Part of a small language model's weights.
Size: width 128, 4 heads of 32, MLP 512 GELU, 4.72M parameters.
Architecture: LayerNorm before each block, rotary positions, untied embeddings, attention and MLP in parallel.
Training: a variant of Muon for these matrices, 209M tokens, 6366 steps.
Each number is 500 + 25 x the weight over its row's rms, rounded and kept within 0 to 999. Layers, rows and columns count from 0. Numbers have three digits each. The size before them is the row's rms in percent of the matrix's.

# layer 3 MLP down (transposed), 512x128, rms 0.0309, rows 56-261, columns 32-63
093:521496467491508454507492490522489499501543475514502519536492484520538516517515526483511516505523
101:491513505489503495475551500489496501494488498509477505476463445518519473504514501462428522531556
087:488492479527531537473523474517494483493535497467502497520488542487539520498506477446520526513492
099:479457481462471505544500503507504477522534484496476540524493508500509497473537474483511488464504
098:519473513497511479477519501497516507481502520499490482450461476522498490459491509447528486542486
096:484536489492497489503462510476524483562553473506499504450456526501528529516511499508486501495474
092:450487498487529485501535486513450462498508484482470517498529490503526464479493436512501512489457
109:519474540457521536507455531465488473483473495555471498516510478480501492482480451510492465479530
095:469517522503471549468501506473483500502539501520519508478475507505496499509470533464501459517481
092:489473474465523470526535509496501504473465481483463505499485515513472487485488525496508510507464
092:479517524488460510489489494488476547495521444509498494514499467501538453514497456506488479456517
104:492481504480497475489475492494511569515536492535488510470519482501531480491492528557465480450523
096:479504503500525484505502526481510508480500494526484494461489502518479553503484522501540481468483
100:489478485505494492521476463577515510458512543526566475488516508562512499549467473499489492517474
101:512509491474541495497518481480515473523505471511505468553513523537477503484494459507522499521536
098:485468465559519538514455497470505513529535488507526510502529478493481508491456474485496489536496
094:461511518508496494427447517468518556521511556512480471503454488532505528497502479526519530469465
090:472481496502521552550534455466501509494545497494475515483485518497535517520529518460502452458486
107:515467467551493515523530545515482520500514436555503507473485480487492475508501511487484536488514
110:491489461492512505498436491487569541487545523509514507491530474472509523521526504483475471486521
101:485538476498511492518507518527480525508562547487538491508525505475477493463512472485478466497493
094:515484479554465493506517519516477503459512503487494559543466504482500493462491516472486456468461
089:505451541456512479458535517479460484519462500483485488488473484509514513525494493524513502496491
100:538456487504478512499533461500509496489477487487522504503475485506489501470474493508520472556550
094:502505532450480482490528518530461497476542513446518469503513501511493532540511552508476501494503
095:477544503483444497506495514461512486487479509479475506543524493514520480485494473492485516465520
099:515512472459496503505449497504492494510512486509538491452493544483511502473491494508467505506516
097:506528489462483509528549495537471558516511519502512481493537478488513501545495536501520477538488
090:485534481486519482477517490490511497541527462438466478519484540484539487478498497533521456501505
103:490519467480502472573495467470522511507528507523495503499509541539503514516550453510506493524469
098:490533521488513520466488507507542521496549490444454533490520503479530542506453509483484534496473
099:501501513551484455454515506531444571549543486510479477547477541519456473466515489485489507503490
094:496508452504511516516501476515523498484454461517497494497487483462491516518504489467479519497521
097:483520507489518508501488435508486526492491491498476523500487439476480479483525510506496527521479
095:497477519482521500507535462499491478534478525522477468515475494486463499455530487475504463504500
104:470511461545453502476480547494505506504459533515472513468498491500544495477531470492504514466516
089:464483509496527533507483514460495486496514504455447515523529500477483452493493491505440492490499
096:443501485493434543501487512530468473515481492506481487514500517494548459498542490543534535492481
114:538496469556537507542494534478534486537524529546469447494536470520491488551509497478537508509468
099:467519519508501477484493503511512477476494524521523520472496503476529531480474495478542488508492
097:463484528532435511475530500480531507506447515498491500531474509532517507561492492492486537567486
098:512512495512444496480525508474489478451489507465451469520481482510513488482505506494487507545519
110:488540495512518478511459494462509468533495503499502514511466483487478465482484503478504538488454
099:475506478496506510540548490511544514525534508533511508507550512456515470487486506528466490528469
101:484526511462473519489520501530481479438483489523514537525478529525528487468516445509546493529570
104:517488483474521512490482531471518477493551496473518446489499464493477493513492510524478505525498
093:522503484475496541478483493501469528458470493530541508506470490485526497490496492473544555452516
099:536511487551474514512517519498514478501551497494451459471512499504496494498547500476491493545528
091:488512498476467493525532480515503501513538521511454500477505504498426507508484498470517491489497
100:508506498504549539477529457480539490523529494497498516523478505479530453469489484511526492519480
099:492478492468509479486512537527565489508509519537498489470487488474523540498508465496537484523490
087:517509484478458497497479475506499479522519485494489490502530529455489507472511525486505484507503
098:463526557488478467439493504482475541454486498519511469443510502476505506472473512513485473482520
101:480496509498471509519490501463530466460516492496488494481547527497505488499525496498549529475526
096:500560499505516480483545479505505508499480459460482470505558485470500490515505534488501464499468
113:518545464462495532492502506521520465507487534445469502495544484477505487501467532484502490531489
095:435482507532460512506487554495518530486465493457540483535516478503475490456495493493508469480513
100:492515520505521481533476482451509500528526537524511520532516536466504512499496496460415486468512
100:511523502526553530512513502487521443507469505501508505489474432550484494487515483500529456503485
117:535465513502552477467519509490541449490499474511527516485539510498509511527540491530526520527460
105:486498516466495533468519495519487542519485500476495527500543434502517470509506579502462511493506
092:484495511488557497513496483483514482483492510523487507523496503517480510535499496452521511536489
105:503508471487529497503507552523470506508535495489513499456514468516465488449492477480489490522537
090:529532513485513470490512440501481478493485499473483440488508518516513494516524491520509498501546
094:491507488520498504502461467489535424434545523546523511522454474509498511528491527513499510494494
093:492484495513509472487516517513501546536514491490465490468524500487484522488498498494464443479475
099:499536515510457508531457519524533495454480488504470518543475508515509489511466511502494518546482
094:483497511496418509513468501488439511540488520513533489529455486500490538528496532487494497532522
092:515531514508571480541496498470520502480545488495488469476508469494535486475513500497528497430513
097:532465490504478520466520526499489478477521515516490524472511514477499480472498483532548489483470
091:480549514481525488525481456422497509551507494508496482467474448516525507471494496487462524513540
094:469474504559530475510525520504496502495507479536480503510494500519465539505496505495436501487515
097:516482475547448495516515469528477484501468513493470524548552494507481458525436521506466504488522
106:498541538487491465488496483519489553541487472473524512510476527500536499464490463507458517482512
094:474491467519502499548509529459510511511512502490494482491471496457511509491480502474460514471522
093:497451563413508497491508492526496514506515553540505490492506514527505539517514478463506516481521
097:514478482541510505482539523487535485457494454467530508517503499526515475463472458498498465469509
111:534472484479496495547507491485501502564485539509492481527507475486549496509498503436543470506491
103:507482540527515482522474533473541487505513505492515499481517479502535523483477509515500473477461
095:505516514490544525463444527513494490528492464538496512476501551518495463506500524524482453481542
090:472502483460501494521478486528510498476483526518498497581530555502484502489497509535498464491512
090:515502491459498540524513470489505481509486511503503567494469484511454470509486520518472505475544
091:493507503493480482500476535472558502501511487452445485518509506486522523512489485463513505460495
092:509499535511501481507481484462508506512510478544534521495466486477484548498528521508510495436558
098:472474553501523453508538512473470493482510504489508474500490470506492501502513435525510554470467
100:465523476501497508469548544480466439444512481513510478488497559449482502488498519508513515505509
091:482497521520492511492524511460527519514493497507486509521512464509469488468497493509481527520490
105:456558522512519483480491530529505481492525486476498503519520491469518500530486477465478475550507
097:490472514488501501489482480522507514503473475498513529535500513563497497453481486520467520524452
094:514479562533472467495517449492506516476527499475502433524476515515482527504524487463452501464498
097:479508484509500497521456486488512482477476501528515503456509491496477479479454509471506501543507
105:526493527502537475510514500511511477536474522523480462466527507490489469483498504497480524529477
117:525545500535512462492482520498497466477494503510519499533566497493488494474498452547497536486476
094:486476470503509485522510491501497511454536505454467517525499513474464501490487522504538510479514
101:497539498468469491486492494512474490528464516512513480524504542469484481492494518489444507464504
099:454547532516468475509485506505520471472508514484485492521505524467521500507513467470507514505501
107:511479480498495549509489547514504489472497519506507553462445494478516515516488443492492487488545
108:502558482458466505504531484501489528478473505474484528523565524485469472475522545518490492576492
094:508536497438497481486489522527505494476509508486468491522525493474542505491515478541460489479452
096:458495492492504499483478518533517506489510483496496491494491431538450512502515474526531508444499
093:472500538507447509521506510487478522458499465474456503493456531538526512477479537472506535504563
095:481539478494488511475479471481523464526495509472448497497539518497535498485494520527469530549553
102:478498489522499500520507490512542498507511485534483484524483536534501486505496482495550472513524
105:497480471506429492518499546511543529519488481462496486524511510530480517455482497513472478495461
094:425518484497519481473491504492574479501519517508492503419527489506520493501503527493490484491497
097:463523490482472514548493471481490468453504488503522518515512495519520466541461506476479518467495
119:515540469468502494524489447523493550538507497474535524542525492526505533570494488504513466512467
101:498509468522487491522536532480539510489507492491512506526497511467512491526473473487540478475504
101:520515447522479531562525469480455516522481502496504465479490466470500455491549494517507533451527
102:520488502519477526521476478525533515528511500492483455494536547525531502472518496497489479488465
099:475519527456418504491510479501486504510509521522545475486515493511519485471490493482480494480495
102:489474525508538448492498505492512513496500482488544488438541489449524509494492517499457528525554
103:484502494502507533467536496530494471488516476470504520547538470510487497494528494491540507478470
095:496500534453517491473491508530526484522498497507476458515508498506527509504482501499468519542493
099:455505515552546445487507493495486490525485522517513485528498501489513490498526503477458444497466
103:509461501536524499517491511507496486457485514498485533565524505467458503525505471476495495448515
112:460518512466486511486454472544481500499481506511543514507492526518491514540521484480526493478455
097:513503476479490541509509476513481513467455517546494514512466512496511523502474436506526500507533
104:510485519483544483511545471476489465489547502531499511512484488509513490472520503493472474488491
096:501527523501481513489472497488517490506483491515498464538516527515532467484472435509452538509517
100:468466499515524497501516520536475488511498445506475513492470491504539480492525526493483471513494
095:507490490518485526542485481503519501550491529517508531508483502482497481541521498480431501482462
115:504466515499519516522524507539529488517468526531490467464528486467507511507491471500519468483492
102:509521462481524476490515518492514514515494573488529511524447509499485479516532526487545474483513
102:518477466548491514526505513509504495513472508526488541471487525525482505482537539522517492502539
097:505508483485489495546491472490510445511472486445479494480562484484492485493532472511490456491544
094:467447528490518506490477470485544476511541556534515469462491519495489484515505510515475494494505
100:457495518472488493482509505517545499494515514474496490501441488506500517494470515443481498452500
094:507539478487468499490509489499511526494500484504470499506482539497513479531479460505462511500526
100:475497486547500468492485506429493480474461474488461506515459572530524498517507501500502512543532
088:470550510503512440498516468502516474526484491477448443490497522489527494486458499501501482502518
098:448528523517515504520495510479545523511499506496542529522478507525496522485494485546509486510520
097:521470527473478510505496511507513488484538459527483492504466462505526457551535521482501493505510
088:518579539465474487519514485469520492478466486510490510476467458524529507513503460477512530505485
099:509528492514485536512498483460483519526502527472508475490547535480478457489469466560477531488514
105:433490495499495531482537518524503481462509527509480472506542487527470490513520499532487520501492
088:502458525502513523495517495532495499501534510545495495518501502481518470527541487499511492539511
099:518544552521474500513489490484493469496498535473513522477528518495511532510482490550528437507484
104:492503518484566531512497515501461560485499511519484513482512459501451482542504481473501423476553
100:506575508514504545509503501515471479541507514529523481498500501462494497484485478522531500449509
100:455495499531508491485499538531536498510521478469491506455487451467502516498533505481483510526495
094:489522476505509478484508484557493537498489497487483494476552472522514477483457486480449468528555
088:551482517520521493525530510488546496477506477494536509521490488463502490533527449490481471493469
098:535516508516517502491517494497466501553494531469505500476492484497518482521520497458486507522472
097:446506504460478512515479487495468511495510524477482482578476513508485507499518496460468503479542
097:474481537515483494494463497494494536551527499489472484449470522465507478530520526500489526544487
097:490527447502467529491501469498497487481496518465448494480491514506500525486521517445533478463526
098:524481488494539485475471520547521526478499502471507493493516504494513504554558514478508501479510
115:500516517480506517449532507496506476497522537519547476525494490485501520489495528509551492471500
110:465490507533481538521537519478451492522484472541537524498507508492487522474471475526492484487487
083:552492484494451549474535542539458500504505514477533483522521522537483522445477467518480486521497
099:553477515514461445510529542490506580524510565521510473474486511480485522518511530508508540502509
097:493452506532528506512499466470491495494518468519506533493495516471495458558465471476506486520483
099:494532495489534521535465524455483500499493453521466520491456522498469487558486545475496464504498
098:505507546479509515496555466491474512521516505524463560466478519500477508502515509501513461479518
102:514537499481499519495523490484504476470498481437478535509511518495522522494469481508574470456479
097:545468485488482520508472468496526534466511478487520503515508498504499489493483520510508507474582
104:509494508460474485492542521543505540523542463460492473515497518487487522522481522529527502545498
099:531501491520533500503488470486493499494518460486463516487527466482485484477485501505474462456521
118:518476495467520524484493477479483500502460489481528515495463486504521484505537514498472504458464
104:530485474499512488487514464519502510490507509537493547452488438526517496509516532523557469482505
103:506542481506457525487516450547504505491504506505506510488513480530507511515512491479511538493501
099:477539495529498486550517512515517493453462508500504497516500538552470500471476475513523505500539
106:507489478511464515484463514541506510475519464478472522510462579504533494545504483495473471537509
088:465474495507530454472500504512482504497569454509477495497463491505511522492481487501504497485488
106:517483493533514498544523507482495519516499509513485488505472483479497513512535513499520508536485
103:521488517489495482531461538458521484492516477459494481498521477512510479515519507495506504486467
094:516510516474471489479521538481482550515478536499487530501508480511480475475487470474538458519504
089:543497462539497520497502526492499486513520502481501542513482519536482556468478506491508475513514
103:478531482482469487493487521473501479543530517513476459473493462486477510467494545521502549516486
101:541469507513477467514513427519499495468534541493481498491513499492483493454490499541494484526521
100:494542486502556456522483497494522481506501460492488492485501487527491530519503539494537500513485
104:512492547457469509508474507481488479500502459469483478510555513509534517502457525466532513475478
098:517472544491459525506541514460490544508505444470497484500537537486488474494480475510466555541496
099:436543512473489504504540492461500544533489506462475474505485491451477492473469484492491484525528
096:502499539537521477523475463492526474485536462474496510444503466530532459516503550536489490511490
105:460504507511515552511482524489502494471532488500506463482483526485495496531527511479543491488483
090:510475533516537482491460487506548491499515506501494479507502520534466524481511485510490534446526
104:498477522491516488521553481489509523480505467508516546559488499514511462482519476504498524502477
101:484525533501483556526557480536487500497483518489497509502475463528477544515520491531494504529540
106:494493497521542542499496475550490494555502483512491443504506505504476509490525533489465493531526
096:507525477503464493509517500489505544485519444510490546517487472499482475513525465489515469501498
099:537513491438482533466441486504497496482530495530501483485523499504508479439497495509448516524485
109:448494494540521502473495478525491491525483482513494514543480444496483531531513496485514488492526
107:523468505481531482509467470466460477506504472470487494534527516512481558514518490516503496501513
101:496502532503456533500530510550547481504499486500493459511453482504514522476513511521483491532500
099:537528524511477483557509484470506462482501479517506514494505501507480517474478475496536487481518
129:516495472514465527490500484472466509560494557501510476497513515481486514480502455481483525480508
100:482484548489518496512483487545488514461517493523525533512490513466476533486536526455491462471489
090:507487492493521526476497498500492549462521551512482491528503538528513515504475514522512496503508
090:431509444485480520508549506528483511477483535532515488491437478507458522544487502493480489504540
100:491500511489485534515490512536519497475493479513478491515500544515485553522495513481470513440482
094:504521467502491512535523542456482512466535484446518470590493497469531503471516506542525494475487
092:505479509514430515491487514455511523500467535470472467479512515494499516461457492508508461506490
090:508482490521483532489541482475456532484527503500506512470497504546446497509539508490517504464509
106:484509461475478535482505511492522488498540512544494486496528441477507511470518475500534547492502
099:507454521470511517471494511522494528470492485514504473492485504528514500512534517437546484460496
106:471511500475549518477488538504504517492452491508522509506448483517482496492478489514505418473515
090:482463480491463481506553519523505525543522549497484501499498552486514503501499502511456516519490
097:506471520488548502538480490505476488489535493474510505470494476494518510486488491525533529455485
088:513495502472549536487468509490546509476542504539489506481553535504497486485512502464496475486531
092:554494503542517535469527492491509483458482494470489479518477544497489507484504524516479512521514
090:475518500485495494433451494495470482485518488497484477500517518517521505462498484482529475517455
083:525542496466489470455502524492540507463494479493442502476527463517513520465513541490527496513531
090:487483478550490458498522518513504523447499515499460502497523484501469482512507504534551543477499
104:531479442509513500535476512512535532445490538508467507507520511507531473503483525521459495501489
# layer 3 MLP up, 512x128, rms 0.139, rows 57-261, columns 32-63
102:518524492456534511519529541518534499528509486505458483465495499481495540544480510499515541490489
093:487525542506484476535507487504460490529466513465492595513477486516463485525491484491498549505515
101:498486507549541506494522480524476543446490525529475508488486504482472487478461537462546475476517
098:530490507459491493504482503465529506488493567451529486490492493480516508495551471471518503548480
100:502455543536552530508500463517488526440520519509511521502510473502467535476513541517499505459518
096:510499517489562507492475482492522491513534494500513460498468515544516511483493477486535505488501
099:451523520528526491487517485492512482492521486489528496532542547481505462498495465484529497514518
100:508469505492515479464523451496536491499465537464522503477503508531525490506482488470532482519548
103:532515493511482505534481492496500508510528509499513488468515532547516517473440554481552485510510
088:510484525523560512473515489541493484493520464477462515517544494483511503447496510506472519535482
101:539506457505478451505448499520477538503510549535514536492498517502484482496440506528497483499562
095:516561521497507531465508502495469486474506490517470445448509512467540529519457526518491529515522
101:499473513499528527519530528444486480550502498507456548501464463501503521469537484531508526476542
099:499465460465522522471491514472511497462511484483573483479484513491519480449495492478530492501496
105:494512498500501473509506499503508528546494468466536513510482493524525543460532487525537473491517
096:516518459496473459551494500515533461505488451442502494504522506544474522475481529512502506531491
095:468503522460494512448463524485463488507471514500488512494521499493493503489490490486481503508497
105:467507519517468462506417489532503508522534508464506542467523519491464506501476516497524500475514
104:520504475469507518499518491509534501502569498458485475509461524503519503515462493506507519539493
105:517486475517486504489481497491497474514504522539476529468491492520460495497494479450527525500535
098:494494513525507485522495470527499474497521522497527482482476561502467545500541512537485529497524
094:511536535524486505473522533475529492504503493458503525479492479441455491455496505516477462472499
098:529488471514482506493443495524518526515499517505542503474468528489483489493515493512495532498475
099:466512493479505459491482522502513531487477507477494486516545488496524534410494497559526544451569
094:515536435499510506475491485508502505482481505509447500469521493481466520503482481544478530538507
097:473512495462517548489460485544512498485492545536476518482510546477534492425469506478562506516436
111:501521479538464496487492478453531483438501524503529525476494518498485530511496487506539524525518
098:517480525486485502506458519501490509519472532576509481505530479500497501515491518500494510490483
101:468512501483503493448492504537491482536493485517485508525494469510516468497503499500497483544496
099:530460501542524532446471505499488505515495492508554510487494514509508439512502518543518548502497
108:494497477474498537543464524485489497482430536529529488424537505487531532526509499552500512475509
099:472495498526498492517510478488502490506477527534482473516511480482456501507476531498462492503458
090:490447503505538467520485483453535495499528522498532485511486522471485480524484445456449534482512
100:481473538494510515522517498509494483484473480468492480468503550485514489522462540487500488502487
100:516507492517429525467516507522508507525505523506470474517469539479519508532530493471503517504510
088:555474461467499508526486506475541530518521492536477505502466536454527458521515482539504501507498
101:508532528511469509521521463517490542512523495495464513537517503477510503477509484490491507494517
108:500543489511518496522518508527479519479501528519501510457496469478478503481507449488509515495461
098:528502480548499528510486493493533504535492464535496513486488478514514496479527502569538479472487
091:468506504524478456497423507516475507534458487460483518522492501474452511471503470494476491500468
104:482520488497515522520462499483446522498453523530505523466502508522474530481534476505455511486503
105:481492512491505482501509487497517565514493554539517507509516507477489462487512454522498499510482
099:495524528486522503495488456527514513499536529485487533508496533506505498506497467488549520479488
107:474506489488492520549522520525491486524458478504511493479532541510501524572461481466473490495478
106:517477470484512529440534517505484507510513531493513457507516536487509514500480468550537537489509
091:457508487514475467466539492497526481532543499454438492491510482512479499516487490504453469521464
097:484512531477485541529530465466496492526489519486504523537487472506474545538503513514509473502514
092:495524520521487492494473494470472511470514520517512509508450526467521519515498506513489536469505
098:512515485494514510477497483503515552513509507458488481499511519492480504472515535484449525478490
105:501515521491529501520513479503497468533506525483526521520510498501491502504486493514545491509497
090:532459469541517496483530500502517497487480532523429481516430498529466500465507481494500525509480
093:534493524488483494463476484508496498509526491530474507489472554459510492487521493538493503485513
109:523497464519504501522464518504503517508466507474510482476511505459497500513491489504498560494494
091:492519508544459526492491514477489511516415472499486540492497472527472502494475500458479481475476
102:514531501524493491492509523481527482452471508464518536489512463493526495450525481495523450458499
106:491484494515494531515502499474528534510497534511463530442500495557456497477499486513512511505528
103:467509530482581505524526493488503511511517521464526525519490490478525489489505493520468473502478
107:470499507483510537536496481478507469481536537491515521521508537508505502483474540544501502468496
114:540505543509494492499517508502527501493488504466519475512462495472478513481518448512447484448472
106:495503456534501511522451518524527497451524488496517519510485491527505500478464481510454452476476
104:472465575510480499509503526521525512464480533497508522519464552515476475509480550534476490563491
103:511495523479503500525514480512509475522509491525512475481524554505468514472500481513554501514521
095:522521527540498487519509492521503534474515506533463498498536443498533492449471554508508540504509
086:503481533455486493513534473493529522493512514498468437552447528491538492521499486469464483472479
107:504491488459508482491465512483515544508502504502498503516473514497513537499517502488509475485449
095:523479543523516557536447515499553484493482505461469537497535521484492509495513464491468472528523
097:516484530505537441512492464549531472517496514476468443494484491503464540500501500502498454483514
097:479507524462534469534489439470496496491458482459481522491510464475506496502505464510459505474559
101:536493484481509503493503534499531528504480458494488493505500473479514530543525493504491496515517
097:534476510510471525507494507524496498469490507517520492513527537481471494504503508518526474500481
097:496542483476492517473500520551502504505509458514516519524513479506532484470538501529532498491525
094:547455484505530520495490488468511518499522499489523462483475523494481469524509439518517482447528
109:516530473485493518460534489490503517486492498458539519471465501526479549526513481421536533486519
102:518508495505488527488500513515495492494524502506490469506514504447540510460478503490483469490490
102:493524459555493524519450523465491461509430473499512495562510463480476517474507540504491507497488
094:498472494512517538477487527456518505554493515492501499519543525500494559498565487502451509478502
109:536474460556535520482503474492518504478512466474547532532499517538488476509482468498510538507549
100:491475516473458508490506514462484473496495500500484480465465535499487503497500516518501500547513
098:522512528555537510437532482469475491496470523485524554490465496538481522528484498510515471466524
095:503541528564489452514480542491475452485502496473486496477438488501513494513499454513487492554477
095:506493511471542548511511516472509499511492506517519472526517506507529517515489456482509496498530
090:518498561479492497513482568489500461499488508486529480514531488444512532474521530478521460455499
094:511494534469500542484496500496499498513475530467491515554520493498446498472488483552521510537410
101:511535453496502524506487489500502530483494501531506552484517540527484479498484522505500470500521
098:515521476490504488490464497521465512511490520520455483486513483508519545495478493491465534465560
096:496517512530493514482525523523566479498461476503471456470533510470467563476481507509517510523496
104:520466492496518521567435505519521501539488485508494499486481468508549543469473467519485510510503
101:532482518500492509531496501466485497471540493518504464482490523500499482450499471518450495494496
096:492520437496495512518480513494439463511467493533538545469521507505517495498496476516497469477454
099:495529532481511422520493442527515504499524495459509479499513489482525441458507519528467514494476
102:509482485506514502486476520460469522521476496515489522505493502458494467499526539541529516501488
110:541499500512458500494483486510505472508526527517519513479488489542460549471486509496490510487516
089:505505537528504522515538508442449474502481478483493446559499485518516495532498479494521552507501
098:499478510547534484509523521487514493541521456497528471489476481539503462477494451488502532478488
091:494483509517533489522450495507517479525456508493490491495513493521524516497476487506470505516508
107:481467480505463449511498529477510486507485476498512519542516470554445488472492514453487502510483
111:549524489490521504521511479509525516483468517485514514517508519474469529481487518541502526512504
102:517469522528495507544526477478487505521496493511478510495537513533474492450534556505534531529508
087:508504526499520506488484511541492519483480532526460503531519519453489483481523541483503497500493
094:524494538493511533514484521485503519460512491523529507464517518472535500488493513454500521502541
094:501530508433513487495494462516524456501500513484449488542467506523521501508496512545504526546493
100:501460493486528531524476480493514543533480508447537526477477482540521485511484503442487475551492
100:482500512461551507544549495474493487508480514543533518480514549507515458517517456489490530448511
098:533497522483503511484491514492508508502487484509498510521478523510487477527515493520420540464519
097:479470473516515548505541449504472529513497518483456479491522489495512524499502529506512540514510
116:509533515418535476441485467520498496502489482471509508477478462495526534494499466509539470480502
100:543506500479490488488504452476518511504491454480478527518488559499442493500537464491480529494495
097:525491509478488479511522468463493536506502512517489498500472577511495495462488456479516479513521
098:526486518483463512467539500491482506460501508487484460496475526468482517494493489519488505551505
110:511513477508508475538468465470512519525491516470492516463491493514544525484455450491513446488517
106:487534528439520492458493496484503497459561467509522520485511462515467470470541518517541517516499
097:493522489477475500523463525519515497516484499542492503475490495505481508486519482544456516495508
097:474528482520480522522467502470505466503528497535513523553489485544498494424473491540484504511526
101:554480527479471561532421492510491492521471504492474436487491493502520555472477498498556537527506
095:503524539527550478452525438467537497518498531540518507492536491491512517509514508521494527496500
104:489501497499519505485531470449497498456485542526522528466478478496457515499512524508498462475515
091:505533467546496509473503471487522469511527476444521451515496477533481475498504562521535532484481
098:521497534506501498451478469487482496509495484501540496482528526539459491535530461467485489534492
099:447518503484520485505514484475518500498495492489540498507515496503479483498500482500544535526481
093:533456549534503470504507535473489517471498489467491490471521535485480535515471482484518533459501
092:491517534483505470511508542549466481477508469513482472529475524461506480479517497513518494503519
105:463515489517518513575490468503511513503460439505538454481518457511499491493485527493506490496534
098:521504506487493495467504510468498517414506500494491491519492563487481516501476479506527538498498
101:493529504429509494528538482485530546510486537521506487523521476542517546488499470483504468479514
092:552488507491484508482484482488500527516461488543520525506512526510469554493514467456465476485476
094:471481540527538495520515480538545475472461482461510464519485468497483518533482499481494511512510
089:490481458491472513476484502474537529511499517485546531542480527459516462510473504506515492526514
087:526520488465497511501467485505461482529472555508527504470505451506473498519512533505519473514475
105:469493515511459502519497504488521501486460520509494503494502552535542520488480514536531500499471
090:526496497536522531520486484485509499481520470503522529552470497514493517488522528489491524498535
099:507513575506512526480513528501488544463528498522445437474486513457517460502512460507467501526491
097:476502481566528515510547469502527488521493537489488449515505516530465478518509500507507532475454
099:518493499507525482508534515496455529484470489516494526498486463521493498491535471493503538511504
107:509488525493517502546490442529499513499523537457518484518525522478531542525499543506491526506534
106:488489467478500523568511491475517521477500555491488495496520487432465530525462521492508495476518
092:446495513480538492463486468489512467433517511499573512483529457544488521496493473499478482492523
093:513488487521500500487538481474505466506508556497465488517471533555504553502514429514458481512493
108:501519405474500469509460520521514492528527542448505458474493485498483487485505489520495501487465
095:474479487546538527517473499488503531530496505476508418477532455510483451493523498493491451500519
101:533530485501497502518487468514509530513511513495493517509520496516463534481484557465521470473460
094:512489491512504503491449498540511519529524471460481484525457516513469520518489481513501502518467
093:480503505495478543480469500479483506542489505441479505516507510535540480519508489529508494498478
103:497497514515532552525470461474484522522464536518503477487499502511483476478518484553499483525461
090:505505538504512532531471527506449494524482478528509538470492578472499502522517537485477518525461
098:509445518515525503482514517495475462479467530487484511474503485533514485505550492537491512464525
098:504508511514529515504489511515523500500477484542519514462491559482497408457466470500498512471535
099:497470451519548511531497495497519461506478506487524514484435489468500477441474519506499475455497
115:550480517476501483526466518484476479522502473476538467509529489526481506494492477509502522510532
107:506515509527568451503483496503524519526493460504501507475516519530540455480538510506486453524504
097:459499484565540541489480487498534509475555538516500512501469473493517533545516487533539498488536
102:489490541510544502495526472529465465508524495480480485515521495490519523538501485506481508449508
100:527510547468501513527484490526484514502532466524477496515486529530505505515502547486511528473481
091:506546479471505494520475476525543502537486479506514512456477468469554455496478499516488515495543
099:487493467485521486524496490511508473516526524516540447473495498498489514551533491475504480526500
095:517472521516498531491453495541555474498454505513512511502515500506493460492493497477498525480517
091:455474499522524485548496462509516477517469478543544533461520502513468500501459490499528497476487
098:500506499517514492497503498494505523510495523452518484477507448510489517503467519524488533490476
101:504488472501493535513526503522519461489498547494524484544496472516484477525476461489456508464454
109:496512494489532498525519469544452518446514506476494499477496509503494520491489485477534502512541
097:502571548467484512535485511506491526502519520469515477568496498516457502480480480468503488464505
101:495483488484535501499504505475494500504489489488516489479530488484489516502476488489503476468504
106:478503495487512493473469511547455535468480468459506482506425495533508518527535494521471464462476
108:512491518445524512472498486498510513531480558536526519463487484464519486481507530491539521458479
091:530513551479489511559503539473492505475510464506526484513475517501477472527510482525461510512527
101:491514512538533489464491520467514514482520477481501483533473504485471540536476468529517465501533
101:545505528520506520493489458505495523536500525469494490508506498502437499486541522500503520492517
100:490516500506507570541490493525516524490498504450527524506514483474460510484460516460486430529476
090:507502488510487545522496481466505524515490500516503507483474540480493500508504481478483462485516
107:457527495557517520497485463500507460519504494557518463523517519481484478482520459507480526518520
102:460526496483510497507506522512539477507520479532539552496491529459496519517475501488511516478470
104:488456489511493487537464519530500568521496523498531517462515499482498479476506437520514499498518
107:527505500485518521545491556496516495503473520454518527499500474494487514521475482469512477468480
102:530506513522562515494523524468527498502454448548510487527500474480556539483498464478510503495549
105:523531478498505478522476505466514486472535504520472518454473495546485492454509457517522483475508
092:516469455525489517502504487524517519493484533451474494571509554499481534492514501442540492490521
101:517542487487489525547518510535488471552466505519443509486488528476531460477431472533509518542509
087:470509477511507475480529458496513474515483532484486484499476511504511493571463491462487520498491
106:481498511487441513521480491509504490524458531499518494537514498466521501515479472534523517502502
110:520490485510511469467488500527507521493499493485548515483516464458511458488477530457492446527476
101:537488456512512485446526440503498488525501534544492506516468472484485443512494512519500485533481
103:542519471492505458505530520492522460545520524519466477479512466496476511527466507526526483522496
103:480505530480503487502488485513479524568477516534522497481469516493483534497516489492520489495529
106:499493508548449539544478504486538465501474502508517484528497459481457491509489476459497496499523
104:501498494518534531506462489535516477480464492517500493510517497515556491506512509493477495513527
103:513505502521532480468444490505500453480465498524530509495523562548536532481479521495494479496498
099:479496503550446542485552517525505519497486502552509504507485509497491505509485461495497520527486
112:522514509535505484487483497502429545531534531514490461493436516466487463469526463482498526504493
100:518488453484489483525497483485499525576507442482485452502551481488504493495500449509514493513471
092:508487475516516491526498496513551516546509514507500560512450531483471503461484492438490467501499
098:557488503491512493543507518489528428487527514541466499519530528512489506459508459519528467490511
090:501492525460461490485518517515519523512541483498528508525500498523504505503505515538553469517533
096:507523535531530478480461520451481527526498482547521484464551482509502492493520488446503547470513
091:506523488483511504519507462494516482515489495519516493514512508515450511505516479520520458476509
088:530511496463506468494483517531494472520526465501497486546485496490495479488508513531501518503515
104:496497530530466506503484469505495515507478482521485503507550492539513512511535509556455493538492
098:485469480507535465509527510483507514487462487509491498465564507513523519455489516511478480498492
106:481494466523510510489526471500514482514553493480505486499542503519469480493523547491481498484448
097:500445499512518525486484484480473496475526448486532530532532483493496505506546485540507480507498
095:560509505504533491456471476518512518486499545506483505506474522513465492546490473500479526519514
090:535511498487583518510504499505526440475507514491494467481481505470443550472502540483500480543491
094:509477532412496480499489476504482485497473541507483490489532505508508498515524481482527486534496
087:477494508517474528513488537433499508511497481520503527506472510500539496464484502509505500547466
091:506487502498511500491464482512508474504524483481519492484498490497511486489508517479501544475529
093:499521504469483500522462522456484505484462446434496478526491530502527489498520449531488498465483
104:497535504526456531471483537556544473483503479523485526511481520500477492527501462509500518517557